Part of a small language model's weights: width 768, biases.
Each number is 128 + 32 x the weight over its row's rms, rounded and kept within 0 to 255. Layers, rows and columns count from 0. Numbers have three digits each. The size before them is the row's rms in percent of the matrix's.

# up: layer 9 MLP up, 3072x768, rms 0.0466, rows 648-683, columns 384-575
# down: layer 9 MLP down (transposed), 3072x768, rms 0.0407, rows 648-683, columns 384-575
up648 098:145085113180140059116138143206119132119130098123126109143118112118155125150073099126144105116150138149106108123082131104172170156109146092087106110098189111096151104093184158122144163187164080169144101169131175176094154179091066123110148155075105137133128156126104077163148095116122098138044045120089093124202163178130126124053168110138146180111090071149162145174115106096157104111149124122098151157147152157147104160112090159107137146102166144157184129148127131174115095155088158118185096169117151155132108143113117160139116108110110173156114141104181121188144082108121166113
down648 103:188122130108108125137067120130098078055104177156128123059098073124102135116088111185119107168150110166089152133183152068152130117117099134122124135173160125168103102105117052121115061140120116103118115109124118103105135138178139122146161105123179134163126091146081156155121118074145120132082161124209178205134122102108132111151184128146093161119088120130110159089137153133115105149097124154141186164097102079094129093164114148114169098155164110049115123128139141157106171142148123136161089096123169160129184054116116115166131105050098085223103139178182182170103174145117161114
up649 097:162162113088110170102133118023135153123110127125150098118208132121131140130126140115124083064155115137075129088172150154158229087134139076068079149102150130106131144143122160114170126125122186114149127120148176098160197161065135169115135085125129140163073119110137167096144108142161107098102142074111167095095103132142122169153119125119110108105178110118152096173079086142181139098159137139130169118127067119151150200151096127163106092145075125097096096092089108136125149115094157090128122111140142118087129133130102059150060136143133160133082142106106065186210130113105133135
down649 099:148120143143124138163135095050140072216164086146098133131135137135147120142121150155067121150134138163127095133149102118141116121119164126125127166115155096100136150118183088118176147154160121148151202123159127095169129151119145147075123138100151088141145154160139095143139065111077139116155145122155118093187066144111127057139120096159085130163118174157051108144103099091111114106162125152143150137135130168099120122116133070189130147122129158155113064069136121097164094178147163154051138122159154108115106154144152121119105170096125146148110126142091120105108135175175120106
up650 102:126133108132083139113075114154098072138168103152166075126053091141062101105137100114123119126135166155149093142142143168188122159112177081079172131140097095100139083093142156172118118081153123112161165065104192153145098151144158071121155141138174086158168132135165173076177119126178182147075128149130136170122103140157117117163085110107146112140121159088121172059106126058074136126161117137106139126079099109119112186098130110243149172107101178134159160128075143139107100200130143129161155126108150136167140156129141106130102115085174148094155087148154116121126095085041116170
down650 105:165098126174120106135134127093100146162135054095109114152099119175109085072070161142087170144139109082162126110225130139140146127129107156114108171101153126106091100121174098144147103105114122137111195178137109133133131096182156117068120105130136080098109105178114052160107136139150121108101186127141143119128162203136153090179124145088120171162152101138114158103096135169157157133169088131112138087113083108085079128157103061173117157083112116102096072067137099108084074126114164131187207113114184116100170106121081117186180089117136140128144176166081131140097164117139151104
up651 096:156163134050076123120144125169200063104147130122142129166125111068146082100131085097130066097144137106095145129059153134176184079178145144122148090156105087154104154155118083166159144129113087106073127122112146167102113112140128149114179179184171051112146074098128152114097147142222066142096191125115066131145198160128141136100139069168146075106143122138075075065157158145141103133111149124125124164166172143115106140090114131179159110190116173178149101150124142138105120132122120085148093103137105149123153118136141096046121137164148099104112114100114126122107085134120114172
down651 095:106154151152133100127126097083111182149152101108143185157186156118129116142119114154134122108141060138097171134149119145161135137076113081084151080163159155147109083056138167132112119171097118195134160136130078093168110133133161153089106114114132178125143114131177137127105096128144158132145132064110119085120192109134131103114181156120112189136124103141165093101185078149124133108189082096118135140145114173133084158091123075070091153155033141083160070160120126102100140095047117114123188171128140112094085163118146103145110109106084138153143101167116079111148148167097081223
up652 098:128168084179137158146128101113138161105123095141143153163091098181161137141148129180078129067132094145128131127111124116126127157094067125036191225141206088162104149139096060165185145091161156154098088072101128137142145154133086108121126110171144125094100135118105093145126127113163125099100139124070135168191100139176082107139142118139164115097128070128204154129118152100087092095093166156176135103147143136161107147153096072120121142127093103128110193116076153090127164153089117135152178136107112110133124128151124091115131133133104096132171178093122208132154187152112139122
down652 097:134125167117103140137075154140165074162097143150158176176098125137146115152086175124141099205154102168107122135146133108175181126074130109147128097099140112107091117139099199088153091104135126120120116121093128141113151161122192132082147068108123092176124096097104062133158140164198171149133135108161159125063094124084175140067128123115105114149120135130139102167140103157159138149112117142107147160099166084114181127108108097085162146131152144164075157079179152085111161142065139157090179154145134169202143075098170151084089082163065158135108115162146190134120073147114078172
up653 100:125114121095100142126110178083147115079157126192097139141059143170127116166102078124073139114141128158180155145184140108166112102106090125128126142088107081109066114093107113120139173203080105132146132201105091168127117133152051085107117122114082142105170142096150152114197147112142169096091122197146158088159107118097100111089183144196151142170113092094164129128137102114114184139067142189099139162118074090135174141126060063117084150131131154085119188066125195114141113093117143155171146154086125088135176123114135133070184127149160117124125149110148092198082133127145136163
down653 103:174127202079097121145164145132173074139122155098136116152137135113167167089108175192127114099086093168142099172088138160094133185141073111139121091137182125117119103083102203097138111168077117156179176167113157139152108155104150130116089130102129114154143112119115160122098120127114138152109134086154105184087107115106162124077103171172134071111146149148206123099124118124165081117156169106125081122071123180127181135125146124130109133137127141076127085210150094124123129051156127117112168142113095165157085109094070135164110086062143110139154137090097088117142151135105139104
up654 102:147149063136116111142094099143081075053112131151099094129153113124179147117083123096110178139158065187145125116158108135127134090187087160098148096148193122125095074114104093160140169099144175119157168146171175148148124135092129107079101145066113138151087139164175131117133131153141177096136173104103200097138123144106078134157057108167194066179120093121096100121129179137159103094121120119089156160116127144073134222095095078140118104102110170113076113060120065112105159162076148078127113133178142055089128157086099114109085175102116099146119096140157072161098121117108144164
down654 104:086143104160212171137094135126148124160140136168119105168172112060126226157130108086140199182155122134129091171097146128140158141155100137125109116104114161135145131082102127181062132130136172088086127180152167123164202164128097140089136075135121091162078139152125181119065168119148041181138149123125076109090169134145127122115115119081163113133130109113124108118103098109096128132144097137146135144154185105143164148118142134109140145129086129173119096135147159093178090175092117137208153131200139132124143147124105119101085170123138131133058111091150080151060152114115100117
up655 112:157144144058148151066195155083200122092084160149117161106102140150104147106196120145098112094089099155156145088121190105101167118166137139183088174162144074116176148122133131103137103172080169116070137197113177142137075159146156118103106096158143119134098104147148143068105072138137150153113100175176152104124110106133077094101075142097165151056115137119114175201108110134151125158102093099169050101121145163130098112147109103201133106135125143118071207124161136114117098185112125133138104142160204166155124110193070148135114082204158093083162177102184094100140120087080172146
down655 110:119065126139154092143099194170168138131164134104173108133167130142153152137145026111106093179151110122132079137119125092095128169085141173163101127128174131132160162080084133152155202139138152127192110144131148137109145172141112123130152164131170099138146130174130135157148161213117133084159153155125106070152088051187155144101122080130132142111136135131083087106150171118098080121132119130156090083108128092166148147106174100077169115126150098115142145120104113125091146140090173140082145076129110113120139075158151113133155122169142121122131102110122110149122128118055158110
up656 096:134084099114111099150116121102144147081179098159134115153119101120123156095120117060138090139135125145110119075086104159158128114105140161132163116097170098067120126172098113158073148075072121181080129128171142147064085135148132129152182135190176139139089093131117122149109153143183112132091104108125166106160138174201127097116141146135082122136114090104205143171082128137168140152150098140147066116112136081174111136125117136118068130146141087112133099138111229077079129190159139134109097066159090096054135107234076138198059129186107148086104130184209182102156129108104145166
down656 099:178172103160133162154073118155075152118146130114159137179095086078104118111154145107183129128148154135100159158131091158125126121098172108152137166174143127097113150182145111157139056111156167165117112149169192158142129156131129194143124124096137173152122123106153139113100070193184093154191077121159122094142123145154151164128094134123156087066137170138125150106131159212101122150129192078101150131116078120127115122175115073148144119100105123153088133135095144106138108159113132144092158067144135162103110156098124113152070107172136115109134137096114164108086143191114158112
up657 095:171157130164169071161167121170096105127113080181123164102123121172111160134122157113128169130123121190128167093101211134137111106130165122107170154136086131162085114115109210120180118132182162134111137188081131165130148137115125096162129183113133183153125124124149125208137129127194138133174133148081125140143141111152132145141157117139139150125152058106158077058073120142122115143163101110192100091131065134153108113133147114156130077174093130070096143165051120162099079140136113136124145140095160073095136150167115044102116165111154116102057169112128189126131167083086047155
down657 091:153128109133117102157160204108163132100149130142134091117146098119062127109126157135133148175126057168099103135125210177108112134040132158171081101098110122113109155099057155059074142157070123124117126173103143156177115144165089108161144071130110162128112098116148123099150124088136079161173142147142138190153153147145105102165165103165156137151083130101194145187099154075133143118121173114131096110118216137143171136121145175126081147082150084127136142171109076130142091122161154100166162142109125105129109085158130148133114099111144144093159156196141115164108125099185129146
up658 109:126115118137081127140119154116134143207113126100109103083116142141158137137107120126115079151086099087172080081103167091114118144133156134124129131151191136133084051067124166176118132205062158105060182110120155108097127123160083121127119132087113124109123109110160082173102136124134084167149091118159112132153084176087096131153083117111102153103177100136129112159085157099130126047160186088079158163158123147149144143114086141144128069143076167160135136127149118114171068067157189114110126070177108141134082117143121154124076112177183096149112215135128143092095178156050134101
down658 112:133160027115121165099198120181167054104171082086126119112143139144129142168111151110090110121127125094101076129169123153102134107175130124105104170141129112082134113020134046132090143140110174118095146155149141130119164099157104130066093107135166117125148131094117122150102149104080152170079113174127128145190165116175135052102130145132149149164167143082111083121146063085126150128155124110111098133127124094109132082126166094126137121146137107114128125125139065150130131179094148176103096154148079094140065130114179141119065167145183111145151156118185069137145136139113132124
up659 103:187157161090127103111173126125159133146146149128135048185105166126155159167151153178105142125100114155195058139071125154118084159141150125124085126169154100181070136132105145146120117100154119146092091097121169165146112120135129121124091171125141078117159137131172125119129141172096093123118152185111141104115124175205124075150121071162161165119158162105095159174131117195139069133089134138098107103155070111138164120115132137117094087177085150178111083161155190126114070114148119073089092108117162176099088202146111144098100066119162152120151159151131156148168147181115077154
down659 106:119132109126139057083183071109107142150150056098132105104154086144150113084102139134146170140109115087083183146134179138190139149190139166133139109151145130126121117136138073120131152111127117117100072179164117128195109101112110107179137138120108219064115134085202133090125148112187175099132115156080115121106151082159159110109113109163136090160151097153090170185147180139093093158080183118138136148141069124074143091136128143107117087134151141120132099157126092129132083077112147125151085124109129088156097153124104162173145134137074157163137135158102102134094159133117140201
up660 092:103099138140137064102171177100088140175064174117131111111084114132143114148093080118115132092152098121109109096134104067166149164109167132087159150146180115152119130147141119114165164133137143164082107147149135131137158149187157141127148092136166170162152145101142115197125178203072152126160109134145170155154146084141140112089099171108127114160136100115101166155122128111178095150186126115203132064122174150111150117149133104154087111167156144095101156111130191147129136146095151107154101169167169108128099121161128100070073139133220137117095208122189109119117086137111102141
down660 092:111068126119182097124127131075155195161100075110128099091132158110089128087115114134142139142146053108100077143138110108140181083146141075104118140100152138156098119065114111146077154104095141100115175131100115164161144173138132146132123101157169218153115113132088190153133142140133114131071112107094121113178130116107106108118130103108130112114120085105111145137151105149167115148170135114189142125153071149077114125110095127151137078168120137111171138109117126068126125156117120126082160152169156125115141139095090118143141167155144130061142108068155203119123133198107098142
up661 102:106097066137062136171131084133103131110129117157137118046087163106088119089162120097166125114156133106145150089103137134122235118137123094089110096139153169130070149153189183083129099144116116079127161135097139159180095110149115143084156153108103128145180106192119089153126094124112156120113113090077187113111188175144172093112125144132167143090100100104126096200133147133098086144070101135162090054122123135157147204088150121132107101128102160117072089119138085153187121172089116124135111136138138134182165129149122146121071141145131097060157143142165131193096087116160124115
down661 100:083067101154160122138136093095169089066116118157125107147117138167134150147087114111147161155090123075132154120061130123148123078169101111145099124125086167192103065134179174112091149138064115116115134113160116099075142137134147118136124169168144102093150149134166163108089112102132097202144075095116144195106142072147129103116130077133075134153138171125169125099118093085196099097096174166188091145119174156046117091145106113113122113149130158109142085116161105098104087074143066074104074150130162178124130106137153067117088156095197068120167105209073098156113155133124097158
up662 092:125145206113087141162169143117093054100113107178118089160181145168165062124200169128102085115062130115106146176103128162077116132139135143161107176161171082152110117170139128144119117116187152186091161083123111164099162143108112146105163109154176081121209107076188159099174118126171162092136193147117193104113124101155107151143122089161210109086128149106067127100107084170122094152084165103132190116095149115136147133082097105151137118079114140103166088111128113139125066151176082113075166161171144147120154129078118128145119138191179121137166143127088178149081124094121148164
down662 089:166135051086167188167114092126157122142118140109106113116132137132158136137133135103109124145148077101103085109160139130147189116120112162143122079153100135118116129170175119123156078130054124179233092145149193148152163133143066103098160114168133157113134135146099196084087164132084065088134100101161097133156192159116143126208082167135135163148166177025138137173125119208093139154094053134114125160097147157120099129133148131116120126108125080119080143092119175118098079151085095061121212139063152111176138146179104139103141150143076134070087102126146087156097152100145153079
up663 108:134073110199075140138163140109120130172164079173154085106122146160174130093109149079090058178128132143161130130098108125115173113106115160140163144114112147137107129122098130133128103101099090156084162148122109161184115127163130127104128146155046119088113166132128128112118146190135175057103131109115163109088117102115149167132145162121131171115161142116098096100154076146225130116131127184123116115066059106132201177107127104138132091171082178078134135122165127144108155096184122139168124130149122146137145114222113100100130140078163123139142130094140165170094072076147137177
down663 109:118140149127109097180131079146113077111102112107131136128116199108113085141063160128109086162079071113124164155147140175083130101092169109118136070125137164161148193174134136132106106089103115113137161142098196057123136136101236127127127133141179078140105165099140152086109106127165108071104138089152175113161100159116117120164068111137153125124131176147178120140158152121138162102051120054162117167188135093128119114134142175157065128108072129130139201108149124146126107089086120092100103155128107192170117174139161152134165113089104102181146156106134127124094120099148098159
up664 104:188096142136149129094172169072120131136082070183159150163127140132124138121093138065097116127119148155144126136080168120135102108079104103111106102086090168150101128157147113147086157103151167180108139140153146139144097090188074063127163121183186126169104085089122088079130205158176068118167137135087132137131132150176117166146163142182086186121124106125131095161054140125152124102093102151123161074120099151111151132149087132108149100131090133146106148129145142169154085147183108146107127120132188121096149110094067095164162095200158148106105114056143170123136098095089086116
down664 104:095177141158139115124150101137159156120100136074233056158122154121174160122148120112096182146131125106139126135126187137192063107142131135111056200123106143115123153179139103131147172147129130184157155105117151134102116160138132143180123124142154114139106108120120155151156113161168089121109135147119107139123081114100079169126133206113145158102160124091091157104093063072075125171154116093142140118174059119110123095127082097095141169203142064148125124133158098143131156099086155172141152132115119120133136105087098096147188110112077086095132158127092125090123078088124060125
up665 095:088143093119148113173056124090164094173165145117124119165124116101112122124175141125130148101131134102158139148203151120053164148098166073116208119120115146142098062117107178116162125129125135156149116129134080145071171187129074131102124111119169151197121194114147101158142102105158106118140126099182121147153136149157091135082105128166089106109119127082118151140092177135146151075131139166141126102141082163093120164116124143112145113114121178088175169103133113147175084113099160108132127151109133090119112129077175096118099109134122119112105140097167200126122128146115088098
down665 099:152144135112110186131065160154165173117088159166139100106139074112079174116103143091071114142170143047131081084101149114135079094127102111098148107096136136095095124111102165097156090079114120157112150063133104170075082152122179150082133184099143110117185123203128147114154121137155171178069088102179135121105146200154109113146151197137060127173124081087124101076126119167114171108135116121129095149067119097119097152100171127087122155141164083182115106145160081162104154096103140139158085133126128099130066093144106122127097108147107090105149131126124097191117155173175086119
up666 106:089135133106129179163085080150141130115188160200183092095152193123099073049124144151103115112154121105110099158121107092157162127162120069113091178169102000085126135126167104147189086165118168092053117130119130120121184146164129155131196190108170093113119038128117137170150148120127052073097139126138075119100111111126127083149120136092164062084119150131158106153118105149161082134092128138175167121135162052107160101163105118117071107190112117132146083172134116110142137226125097138187138186137126125136149199076141157156129091158138135060178121074132177111074147138122120113
down666 102:146153164101166139112158168167093137118142117142172116115161176173135112122121089146107082131125111042171161117128133217155119131111126130154122142184129089163135169160144127064158125108091099101113160102124173099163140141125136112132105142120180129178135127155074176110084173179139131130154126156086127147075094094143083138120116093135141079143170217103103148119156072151163117157137120120128103188150138175154179148201116111154090119143123160151138110154074159146179127142056039096093206105166166172177063093084076109104123158104114126083119092067077173052074119089160099148
up667 096:127137173140095181186078202111104098112166135145110067118083128180120092108139133115100075161113076128096140033098147083086077057074115109122115139153130090200104116125151132078139092175206143133148128152083157098118078133136140069137124113153141163126098080070130138091133127146135130097142159129183152164170160107107099102124105123144132138144129152131133108112120104155135123178126125105166088081134157177156114140148137108077136083160064108193114135141107149137092150102094113142115115176085133113102125176173113115120094142143100184108060066139117142149121134140054100110
down667 097:078107141140120078145106145125130088041090157186119119045135185090087122077101112131191141076157139133195096105161171122149070093182170173137154149156128110113147141128119180094146088124093115132122070180092105105141148130206162134146122104121107129138140174083141091131058083098181106144146090115121161118104145176111124144079159096193098143161164121120056148160099126105116071128129133104133151143112124089089140111116166077151136197144145152097128069104124121134057194060110096124118170112096117111127127131086107143097125128145115140143106153095095198154172039114138130148
up668 097:154143156184143126117175168152092087118113057162130145090148135139128103125109205097181079118132119156102133061091110057119128113110121089114125177166168103060069117091163114118142134160119169130157121144169163088109144149103144088126161116147085064151092126112132112116158153153170108118078163111123117107102129179087070156109123144089200154142172149134135079129150144092154160166145118095165123170143051086108101175161149142148108170125122116103146123169158123156081095176102132073148114113079162115129119146114109079083195076120171129151099102128175134147121117115137131133
down668 097:116090145134173139165156109230087120145078165109141094174083129085122147112116149133106182176139130109120116129135087156113132117133088150123143140100115164126150105065125154172145128119116068171116193101208064164096184052153170154180110111116128135077132136140099143169148203112146157104120130082082109089148077089160132166111139192090112123089145150086127133135099116157103164157074138160142157185139109101086121131134091146080168122125130082120113169122108129171139158172131134108108115130157164151110190216142128147163153218116100121115133107151147151106105117180126139104
up669 098:172115139152074147079099113127165148118117082176086112105123164094123195116162140091124089101142144175120156176140079151059146148144120138123084145148106136115109128098165139104161185084127163140127074074116137076079155137119164131121164186144140123193162093142109109112122153121071109085159139099161137106097156051083115153169135093100077133109182127152094094143130071180138109084155163133157163139101131126152170149119090100158112147158092107147080144080082135115137158111093136122131114128093138100178094124163152130127124065083096061097172179073149146112121139136180117138
down669 096:143131124122151145187144119099148109188085117127083093077099126134154123140127151114064194174091168153101116123090123112142166058085152121167113124150181066083137165135105108150087115133128105130093121149141102134102152209135124134125142059152102118141112100133121103149168143135113129124086131121092112154133120109109110098148132198157161138163149087112068123178181158141168079093162116125063110114105090168118106169116203117174138083094147191084066192073126086131118110113173174189165110128170162073118089117092169144114108150177142113153075088134162126085120122199140134098
up670 096:200148128183150167136208099142120162090105093205122191123158167194108125159186184130131090175043098120139146158164202118142107109064116076077170150133123147087075129083107085148156138214138148151146145069148103127117126135073131120119111127184141123133180154146161173103126165152148147136129099132094069120118084148092075085152115129137143139173139074085139095140102160118128106110111140105150072102194113112149126126097114131111130142134174157121107135129080088115103108141155101100180120136134187151081132107165111078150171156167127084148078143146181156140157159134095094125
down670 101:191177187098143148125139176123136103149134225089151130148099140074152153122158096123138137116071074140177125199145140173099140093106164077089173118097134120146143139150159085099093145158082103116110129140125139125185159171118145079156090126153091144123100180127128159097116131176125132116099165173158150067127124122105134134053143098155091151127063150172129141175124173041097112109156126114145085126134153132155094124175141113099154152121083121105130131132127136173143089119089137072094174152115127093116119087115120101159148112139111142157081140123127134130164115142130104163
up671 094:075058133053094147141091117133110086148237160164108098146124098147139148160136090137141111155135068098105108165081054129125124113123151127124149188151100151144119111203129121183141144176134156156076155136111141167123127146128107164074169101134131113093084082117174114148059074108098127066116150119154140119110187176128121104122116145146095140163075103133074100155142149192102126164126116031113172156107145169121139111125076086129135174133114111134148094077134181168114145176124081097076151159094099126091103124182108135118120131137215152158193176072133106173146127134090089119
down671 094:146044126143097157194100169101125071168093144143199198057135128166100155076166097087133120151124110116154086151178150117110139092102153174150117128143168050156093115142152123143182193143122101097163146075120089070172170126119104163103089162112105128108075148114116121110144131130123146119121121153100103121136092113154144090195157108157097088101143093137163160115149097116180116102065122111148136099201110092169194154111090137100193101092153179133131124158151084118126157085108134075092152051163167140127153184161114158202217180151130066094102203096096174118139170089128156102
up672 093:077111140085137090150084157137211076148122128139093143080060151122121131111064119136081145045120135182140193054115102063159136133139113089073160182227115095109145101145098132145082099110128175121155115134189161157138125136168112098098121135158130095189117079093112135121159077162137099180075173161111148131162123162159111123149095106095104129142185124110099114105125106114163142098120145125104143128174108118129149095113121154141060114112079168136118122139099132093141073181083085119152095085113170086104125142088132169159081140073184099119115151147190118155107152188132112125
down672 096:110159189123168100120062133122096109152148089096153127170134111124141171061127135141094127138118125136240135120146140143179154116151113108167157145107144128118148096132103113120105120096122206145131069122170138174163174158142114122111152135177126098151127150143091213094088084153159122136139122180160141140149080110106162083074255158080117088125165146108139122099172184118117104136108132079155173111093129159143168106094114099092115140070124142180183137120136109098206066132096095121132138041133168066136132199100187072161073127104128110108092109165154114145112122104060093132
up673 088:136102149159102161171189150120138129118128085208118099147175153082151107115111158117117149128082072112103110151103153145138113097166185050102176108155109164160102128143094064154155104113085138127060107130134131158104166110221056099120145139152117067151108070169105083098146170166131042153117155120104086116177175154165119156149119139135116158109182120159125144117051110168108119139115117128150138083108102079129103149137130085082105149190130092116082133145077131099093073152105174119120115150094144107175124155121128130153137126191139095061106204104153109137152097152097128137
down673 092:109098137113134137144188053149155139133116154159109085119093174047070206148113098126089137123087084110188151113113164142147154143136154094142189090132109113129109123119131176152155106104152126153158125172169160162138128057096158118139163160096154152068176143139097088110125053139181127103126064121093098098131084109163173130084184140115123122113106133112113148112207168133172109119162155121142120139110138168090164165171125127093092118150093101104121136147114177118113166160077150118050166137117187177186185116161138109126113098179089084092129136103109144140149124127136134160
up674 105:092162105139126144076132131124082156140158123122096116120011138141122111162160145180174136103134129194090128118126097135116150137164151077078145149136178076058142089133113133151141121134100109158085105143108154151145153125154100113097158143103133122140078141174124075145109145143122173133099097152107170165080083122128102097182133077168161167148132134104112125137128148099139094093112159141131152134134097124122124075108065102121090085211073139166147158110141160135109196146135137151074087061141162082067119143126138172141109114153147098071151061123132123133133105095114162120
down674 105:159074062118125144088135133143139071183144155141076146118066154110139160157117155150122073146093097065147104100177122160125137124093128121152144117125089112096104131134135117143070115142159121177148082158163133138150133137162135141125103166159117145145150065131076183108119117107084132135136114109143131114120150140091142130080155161139130131072155100125093101145107108075116159143061119129149077160111136237139208074115138101136082125127131158094119156189169192073138129112102144147119098107115068132147131164136122117084090122206155123095124184140091115183095143169128142059
up675 107:161171081146047123144168143114126098136189134112079110120164154161209103118141100098135152148094097148115164163143109155128108128146117088142142146148147075194079153145095092094154127141100125139142157140147092088172171112117121095084125132173127084102155150115174134116154054107134151096103133074137101089087123063071146137088119081176125096110154117120075100161115097138158138115169139120123151150111137123178124136079102098115158146087129121172145200090108100079117100122127099128121129123125119117120156128085129081131130151149160155090133135161135075131103159141157136167
down675 104:127117153151165145091080122121129214105080149125145165109104150144100165143088178112113140127209178170111142062180184169181156110123104144117187105112192155202110124206155203117107084141151068088154140148146172078164180154129082053147182141133149125123102124048121127169118136171082144131138127150111185109132175140101196157141124169094091101113159122140133157121140118116140144099093094194126136082075186137172117137084137153139209082108135044134132148171147142136114124123120118117153070180143134134176147089143173151112134158116084153114155087147090115131109131182117173177
up676 095:126141157132157167138071128130127083098122180090160097136103119132103136161130078108167120061119151120178101099077152133148137055160155109130110134097192084169117084153199180094084108113129127142080088119119104134110095135105171189079121153094097105096135069133158088099150189107208103125121152130186192177173139105105104132135149145143122160109100110151154111184134138121158127130165117124133131100175133102211184123147179116113127114127125086147106123120130165138118153178142201144177122093146096139124025114202161089095143078112103124114135167166156124170127063153165117143
down676 093:102139104160101153140177116118139128136134130174129078152110101149138133185098071202086165113101152126157181182144115128080119097186138119145088123070123155117129088100151133168080104152124077158135069128123121105090103151115143077135136087177121147175160135147132133096156116112082074128095153130123074131143125182085139095202148154121074150136082164178124120155116146126042090148126123125131146145167113120157149134070094147188178119171120134111105145126090160185131120128156103116179107108085151127118171207131077121113195103125145088147106134119134139130112152088123072121
up677 098:101138153122117116078194101115122055124164055125103115128145092119095165126124102079056119130145172151132119086058140138169139046118179124077163178160171105138131158102159055146159153114178120128181106188087124161139158164142128102079133172125162137091104197100166147097146116112140120108168098140109167182064160169121132113142113115139208131078138185135049116171145102116159154136112096175148157078083118104115137166164104093128126117130147130064093201158101090127095100089135145185102085125132155181106093114146131158146196140096169131074188143151101062106149142131142163052
down677 100:158162135118070163151150148124138119141118090109082133134130176103128102124134155171114118136090132179130165134095164136083118176170085144102122114133155100099076078148155155136180097114118144108091127125103127167140096123130156179155134159133122118175197090097149135081120093131130146140175099138132133063154163164153104108130100062116169126156135132071173114089111116127172129128097193084118141073115116143168138123118118126140100154075123147117103115091150112052166093123133092106173133131145137180133131140091092143149132124125135114100142121149165101086114173156128082141
up678 102:135119120107143136136179122133137087120137116162134163124137210137214141185200081163079096125095100182100165060124172166136068121126212131111196187100175113155084105129111126150124146125177111127050167096100147112156136133137129107123124173146198140142152164158160143152115118199158122160127157150168099129137106109078100101160121103191134147080142156087163160166168094108105137132149105225117131148139059143099093148151093118101124129150112093070155113120131098156110115169113127094136143106125157154174090100102055119171101150116186143120068129090153147158136128160060168115
down678 101:095110186138131104181119174128188130151134151105150122128076143169123125067111123109119113137115113140114187165127111155124127090134182137132115146070104178143140117156093154135176152074132167113166151116219169136157086084064150133145137116145168099105095110142120109122139136105101144138131136151163203131148154112157152110083170091176117178142102090179166111123096117049194180084133155162158144152194097174081133153080168170137122137099070182111115114113123175114111137129174127097192176113086083109086114055068107093081170058138141206090146089216070186143138069156104147174
up679 102:117150135102103124161138201148164161117105104134150105228083179115095096100135150141172119123092093137149125072151123084106102147159111134144135124135114083170192146182140133072109097100162123120102122142147147148151103094178136143132118144109120143187101143126153146139153161154073174113128135087146200070146082122142133134078092147159105144123153092174119128145165134125127164132115043144112135114204119078135142094171138146192125121133160171036097136056174095153157080126110145136141121183204135128081103091190158135132147157125146110080196074152142113145100123154102121059
down679 104:166134131122091082194194132083092112173122133171143160157193149132164162130172103065133140111159156134171133081104136078060180148104195098104113133139159181120102100118180164081131158132131137157146114183209188108129069137085147119142152120074116133090093156130100181082142111142125094092122110106154094085076158124092124106137084113158101157156131086144113104090130141080138105151092090091178121139085168149085144180113104150098163163102159175107121087128144145137112183178095077188144110119084155104138149127136144100139137157122176168087114127113143131178153147128140152119
up680 086:091120157067120175140188113066144138132109115107084077159122118119118106108081186072085161121141142087091203151172107128059139124131152156142126174070131144148160141140135150152144139116136147172173213152118112126145133124136105191104057162157137108160179152096154121127160149114139123029126128096094165120109119088125115154099109106106125170082105109136121100111112119163090114114092101104097154080180067145082108173136093123181160201161086090110146154079161124082109124136109147106095153109170131015054137149113128096155174126184082153142022113143130139171127118161145150161
down680 086:116173162187192120107129147151074126092150148115154181105200148135079132103208104143125210124137215150093144121150095143069074135118149164081134101162124115107162069124151074081162209102154148119124094157129152121128124060101145143138131141122144091144080111138152164129153169146150154149130159091189069096086136111083127122149143105145116107175126121119117120126209139102127121170139222126102170195137117134085158078136132131126182142131145133159186098116183110157120168104135112163116116110147135175092153091135104093066174103049099123115160103105203161109111178099130104091
up681 099:102189133118059196157133148121137062157118123140090075109143149155179115105154120146131149119127052084112144102067153127142109109098153102080131132143115136136081106125156106070160090115070161111156194151144063145111144126170102115142155148113135098105182113136092087102149144137152098128155099081130076171064196159136137141107136126197110096085165148103175149103128091210139122110119097142117161109194063128165113147126110104110169062154084127142157141070141075101117162183128163150118097087140092160139094146084122176162155097107094166067079151114084127109114119112095135108
down681 100:106165105104152122096138162142111158178160216083138138052169095130186172136159180164082107144097114165099158159143108122126162175138122145133132116143169094158164091141137070161115139152115143145114148059140106109137119112096122081173064118122124126153151150140143125066094120107113161177134131136136162124128142169178112160093131062154145154187083144063150093156130143127094127093111164131113120077115150167122150148112128091106130136137167064146086109134171083128164149097088102136143117135091096152094119090150140138126075081125105170122155056194134127098096149104121139094
up682 102:144184155088064094102148129122175150038140129114143095160058143209056142171116200174127054149150158151129127120123105177129204131079189041082173082123106104116096074198112149124104155107149092136088209099162150160088118150109141123153167165147143160186181125089077086100144160111149117075122111184120095105111126132102103116146128092188187097134086140118114133097101129123096106132047128082134111076143093126088096099152125088117146126230177112180168135069091149156165121111196155159135060121126179090103157159143150176179186088135106091127144131138083142120112050085161087090
down682 100:154102112122094166060170187161153114086099102084087168175139147096099149160154149131159149150151183063103079097097162173149123109107173141115148146140159095147091071096086086155178131120139142126160180133152141115154122100141129122146174115126165159137083120110058086187138099159111068213077082126122111142106130084111180134104136115174149080119138123112093138143115109148111122066149107149137098109087097182105151093135135138115174123130090156168138135165154190108122140181128165126135099099151143124094141123181151118078042106096147146195148108133162203134129124181124196105
up683 102:120141115110119131079101180105110134119158091127095132088166162165114139119145074092130153129141112141141151164138129107097112128134150120087155178152105130118150119143124161125095149128144097170116118178084166106071106176112102080118172166135117104110118141102139152149143149090206118108092104071142139160099166141070126133132092067183122141145148130113088156139135128132098115175108135180149130148110083075128141127057123143162096151138147166132153188116108147202114145153079155160169096095110110027129102183135123113078148127058131115086173227094154117150138161125158158169
down683 104:143139076157125191132135135090160099153174181083091115110132163145108129122050094101141149161144149112128155144127107081166158133124157146133114064166149131111052113163157133173109134114166187144120112113101134104177150123122120093169153192169164147163101081117179119102121120108138144071098121095161188167130071119129156114082142177141179132057114102122095144120146179136109133106178165165126130161119150158135119162171197166092095120103095155138161132135097125107120136045166063159107105104121121041132105180161102164099106085135143147091156119130107085166154093128120063103